{"bias": "all", "lr_mult_o": 2.0, "lr_mult_down": 1.5, "train_tokens": 100300000}
Each number is 500 + 50 x the weight over its row's rms, rounded and kept within 0 to 999. Layers, rows and columns count from 0. Numbers have three digits each. The size before them is the row's rms in percent of the matrix's.

# layer 11 attention key, 96x96, rms 0.215, rows 0-95, columns 48-95
084:440592438531503479548470453481526467439457398489446456516466489510502410504519467521480514379514491552434502537567459328482519486551550571529512
093:551493541510484448417497445504540485522519471578549566626474515492502509526479478490452601466543473400510459555542476435522519464591486484446519
089:473513467581518495432497468569467508515553438462504505467494443452507539520597474479474581595451414440556438492536477532508484488500576492436528
089:458495431473440456642476448580482470505469465505504471517464477580539435471552494437516441558477548574521493483435447503499518401546510526437447
102:500472573537479575496440430471536520465495547500550447429495493509444527468526588503447443549529527525618484625498467553452518634520461505541568
096:528537522489484557499509417523473542478470501459463442539493577472552540502434400469479423564553503520461535552520549508446506416359426460483555
103:533456521408545516403497502565478514589448463526519591524456437480457562479523495473533515446498465509438410547491492546589469505402520518458532
088:508474466639503546520559497490523466548546565489566579496503482558531423529468530538526370404454487496539505519504471391513538557561566439492585
098:551606417521458540465503385426504511496548513473422506397525448434498536476463501585454574508409450511494471558468511492522549478500465482484534
097:516559552419511419583538539496460556541493533467545461443350522446518531486452464550493456486495496479525509493448461432560528511511538459438572
086:627472520462465463433544443523452415506511502467489571496566510520616410540452612504463457529475502461433498471361526493471503423468471480555533
096:515490564427509570603421433454490542581468474578454516441416497513474462567530494524570586513522497505483477529432485504508518491523522509468460
090:450407511415550455521577578470495500445477377445457467520557494452543509542429389526549446464585469533496498483494538550598436514493498476490481
089:489522564594448419364493567624452494482492457471520515479461538494523465456497598469535399469535548476512502445581531463561449531452500492424549
099:464445511496526550454500512599543621472445524449426586416485481514429518472552439421503588595563475553486562455452399508502448481532501469502498
107:478508414521536542532547524498501435504498478454460419630475543416500448416524505516515503532447512536636504451505482478513489558489532614504527
085:480516380506540534445525572491375537581520453583541427617498460506399551407492476499468426474567429492485468544478435525479439462465502418446410
086:561482495543419449544522453484459533554538580506421520526628540447469478491473494533548517560479526575496478543519436510437554426609495602582407
086:450504501517532455386502472451607496488513562465491503501470441546450479432526414522497494470502611521558509518505506439506510516505558542604439
095:519526428508464582490474404551513511497555544525468547532483492435490449525575561484489470543520484478448474503481547493478457422561656529611482
095:506507403488376463464557497525509489542517406550441494483453488430555456534512591548565431485542581426603467477455541502565453491511500546469479
099:582503547559553522505570545529548515468543481548507562532517418477578510525577491450574610566489515589504476473579557568463506473473536533509499
097:474478454565586590485481483509532534480539622487500488459571506490510646462507527544533457470508460465552476393528442390482512406522481556556470
089:508580506487424495413578529511423441560506549505484482426519546489453538469514512498460582457523598512555492530503534449574470489510554436587532
100:601511438529481548486437490487514476455391487548534555514443391505452502487489581479556648532462539539575547548487539463529617526517534443461415
090:480566521457535482469545466502514444358451475468492521542473496504510619501485465569501537496492440478493388457539408514579480528452564566514369
093:518441444508431479533432499496532444485514580421504586442520488540601560496493471538553533533478497391560516401502509539521592536501495517484501
094:529557589493558381542506535604562507502447507510521533554559519532607463459492515502475470521515565493529510472405572448544398510506536581509444
095:503432508448518472620509399503458498462576580444496485544466537469596481537456464514541493488515550571434488407437442444365384480492459506464457
101:469482464475521478415529480525527579515486371409593530480526589575468518473444415486460489514529483508498492534562458524394473531424543526465500
088:476414511480496482529450419496479529470557535546519523460458531544512406441432510434560458470465430612485438515434512508448575488474643471494399
093:498488493551452502407546509532562511403530534475499647551450487418479488544532477494473562544559465358485390510505589436468452486392443513559402
088:509493535452530426516453589464535527601471526485499453525440500484445520486428542549516469504502561571483466502515567543633482522400461371523367
095:469455468535468589478404493545521534479510549369432523507516505457419473487424532498539490532559504428542462439450570389478463528515481484529467
096:474498470429540458461585522543463537494443496544511418471578522520533551596569493540495492495487421448445581503473497469492599500502491482485550
089:437531500485487573486565528632489471533523505516489399530638585512502560502529475420512459514477477502433534500483592493388491528502505463457441
076:496493419515547388495500513511463534451565432509492496535431423492427401512523575505456448510402457451419516574515511478425470492501363417535605
082:464403512452433462407480485539563419482545501390531454470562550510556397449477593402438503512496445520539478549467511458479482500490488462557515
086:516492497571586532526445477506538534538502510532426427555541482476486488500484495585587381501483463461563503506486470470588523567614516557544571
090:490501476481546504443519422469527435482489416453504588530621580549467493538465573506536526551511488420517493468493528450439492520567438538411455
089:581500435451437525460484453516483490460537463464535505557504489485512360495521569553516595426542528445514527576455507495539451631504516502558487
090:468568452523400467470465513481478502534547519470477614494483455501453484524578554469604598483501498543462464506639546539475453505544521476414493
087:481563518473561508425478595416441553494538449469441439611511475511472419503450494492558524462530511545498525517472478497500458462480520511544500
096:501517487497439528524503460518582461480532538512474476456523504531518424520557384468542447505486548476481496514374503502448388461415437545495500
081:412524466522487522439550444483566452533621427408433481450488515492397547480559487511517533505552427516451513545571380521559456548501512549569472
079:436509504423468538517507525453442417411509541470538541492471563605446421436495531509504499470557517538505481487534435543555470495470465527485617
088:467517456525493417381502473452561500435455513472528557456430411544397493528565586637476554434513496443560459537533579498537477501464507557473479
097:537492545509550515511576576573538506597405443600555620495506444538454568511474464426458610536573525528638478513566487459491510510513415470467634
092:537471524605491533555523502470508540491544485575470428505524488442416396557491469513545440477431491453500505445521469434455582617591562634425560
090:506553511468476442597413490450523403495445456521389424483485491460512560488472597416468510481476477576532547431531532421545375556525471450478468
091:384490528596583511606557428452457548364571494567538525511500494507466559527517497521492516539571484436515536479432447474445497473601476498513508
087:382477528430433420466545497479449494457436460538470433519515503522468542505496507579485427415568451617477470438458485531438449432461480483484492
096:477465536535502564428433464518513497504584494416461449477439424537450597430480557517478542458493561553483496397574556483469515559529546518535425
087:526540495503456469525486556416566485530423481536594511375458588442579536509502519541513431500434555587419454416519418527542524565461530385499478
085:471456530554533486351539576599504487491534530524477491541422475485379565562500492481627546503536396456486445493510514563417425467528503518544493
087:507490545496517512558521481526508585579454469512528572578483478503435569523495554564549469447472552502542549511575573497500485477624468512509470
077:449391504537538502464448601578428528523499484432568501433515510440451445473433566438509455476524499477551552509505484524482438438547452428535502
077:580479475496490380567552474486478404475491466450529530557438560469464490520501538566407495481573477570472438510457456430453467494416452455489547
084:514460396458507528383394483469490478430473474480508474488516537427520486487534473416510521462504491460529489508570495449483495462565424520544497
083:497571534598445557460420475442479561451534474476483441455530481496507478517552566442501481583585434429581496629506410515540580450572551469446534
079:596512499516530384472475577494548559521524425552433420534506528477500485508445479503544580530610526449521407414523459513483498486557503542545514
085:603516562531518392486457542460566508514518492482555512431528564431539525477513516439473454510514518491512474486556497436531455476489565526429465
087:523521503469558511501524511489565544456429520464570424532568465388470466515550576490476544539529529670561468532568544460456543446537519437511484
084:492606394539411552550421498507480473510525523497522581517520472449464512507563606490517397464380492461503500512525458532558540474543524454431552
128:576501476502432557479515505547505502436377515426462559453481513441420520485479518472518645525626506433573473516525524434396502545512448581455455
109:511504626424490468507492534539501584526503439453548448520526532538496484491603469526430483526501515527506466589585481363494489540487423505490566
109:526422490442532504552512577465539423551464454444430498473498521601527547554529422445501525569547484521451457518456417516505420414460408570567487
129:552532442628460507450582420472444513469462553478510540515634516535463567527516482532480431585487516507508485533506463389481513538486528431487537
109:466503525455440475516556451553596560455459574536616544452528533524490587500479511513456514575620500502490469503546466507510474480438507410456468
126:395459482549406582423482519533541506450466491447564477451537614523514461464540520511416418502559508476495510523387503442481492436595408529421502
116:571537407527498593548537451535522537538463518538481524471501448482490489586495452526484547577511510623549515618490497538500529429534426461479513
121:520562429478558469403466555397567426461477517466401548457507545485518425462513510423525509491488413455426530529550491475415458490483473549470492
114:446361475517541558451479459469490504507481602505479562509431478466511491442496504482584493519523467494516427553498562461515540460489535533491501
121:574501508578495527508483477472455490483506536524474481531475560533480524500496419510525445498441546613478556322521510497473515537468532458507501
124:533444504485567483479476503478531568463588530405536532525418447476570555551469478502523539484534539551410505533450457546445526401448546445553542
109:566472459481434503568463567436444471468532555513478653563549501575419522486554428491553434476564515557477500490485459514620504568555539523432404
107:512502465515470496527610478534552577578531415522511500498461461452492455500516498552581410495550337482534531518458510473504486509558504547555556
105:536509465471446389416442401427609469542460464497503503463466478456568558539568541472530552451499480544396446451537556534543582625558532550470503
118:603422640470493544523499484524518429541473528530438420590530403488458457581476434515503499426496442503422536451603546490490448447420466443578516
121:587556533562453543521487434563545449402518531480475419499467516440548450486437589494472460560455506497572409474553495472391558523542573595524466
114:455462420442518550498517535504450579463479420488483487373455543524511468584493481471459508408543522465478486562559442433458564581484568543590501
104:492587350415507526478414433473481492544472527430511388582553498501559438528489472525483498404525538463474434518484496422417499506497518513551443
117:485497544537476611493505430415437426477556417472521551503507461481475479448543467510549579574543582598483530479594523529539502494508489531524510
114:545514502504535533583545486531605500523529525498434424490557560552573467520490383519442554413552483389431474537578431515481487431521526530518565
125:454543574440468556536467569456486384487458496495538513494520487608520520492389503505487401511495496504436518589474582435544530461407543516446344
110:535505419441412464506511453560532455518474453491434473582468518478511513480458487483470421537428545406632515513541522479469561503459515474505557
112:494520566506589486624496530441481551510403532462402535544527506537477473534416520623575455566465561567452519501490460534421502494458415497440400
117:548521523625510474485519506429487506535557537559517498440447488459541611507541606564500487462556568430495520495498536524560432495451486522547437
117:533564477509485450528476431473531440506405493595534481484448496535451516479491501516438485505490514511490560710478466529498532490531586431440503
119:529477586582597533506485544445565563536504438453418516595443530523526419547533507554543524601449546473554498504565468498518553504525507567563412
122:527473526505484432506398498606585446510439497428539520506510557483606522454523496532536525381410441453433502551574495526518451501488481503448566
119:521509454552501472535469495416435501443543531491535427527458409486517448416517533517557489451404539520550495518549393519511527554511482559546433
110:522488574431525517448477572429525394482544530460577529538470541505514434569513476527558507542510562444531583453497389487571432450579527520541595
115:561514564462471466434556533513544500502459478519454487577423492458524486459508410468537587509507440498476547456413434548522500492548537458464413
119:549479465536465588524493502577482530483539502471482538562578455506511476491516508535579457534519526365478484468483489611404491625488413535472535
131:381520462468418491557430480472554531491476474609469534589437481485432485544530516513517490432545442510530482467477433549494515559575479562457525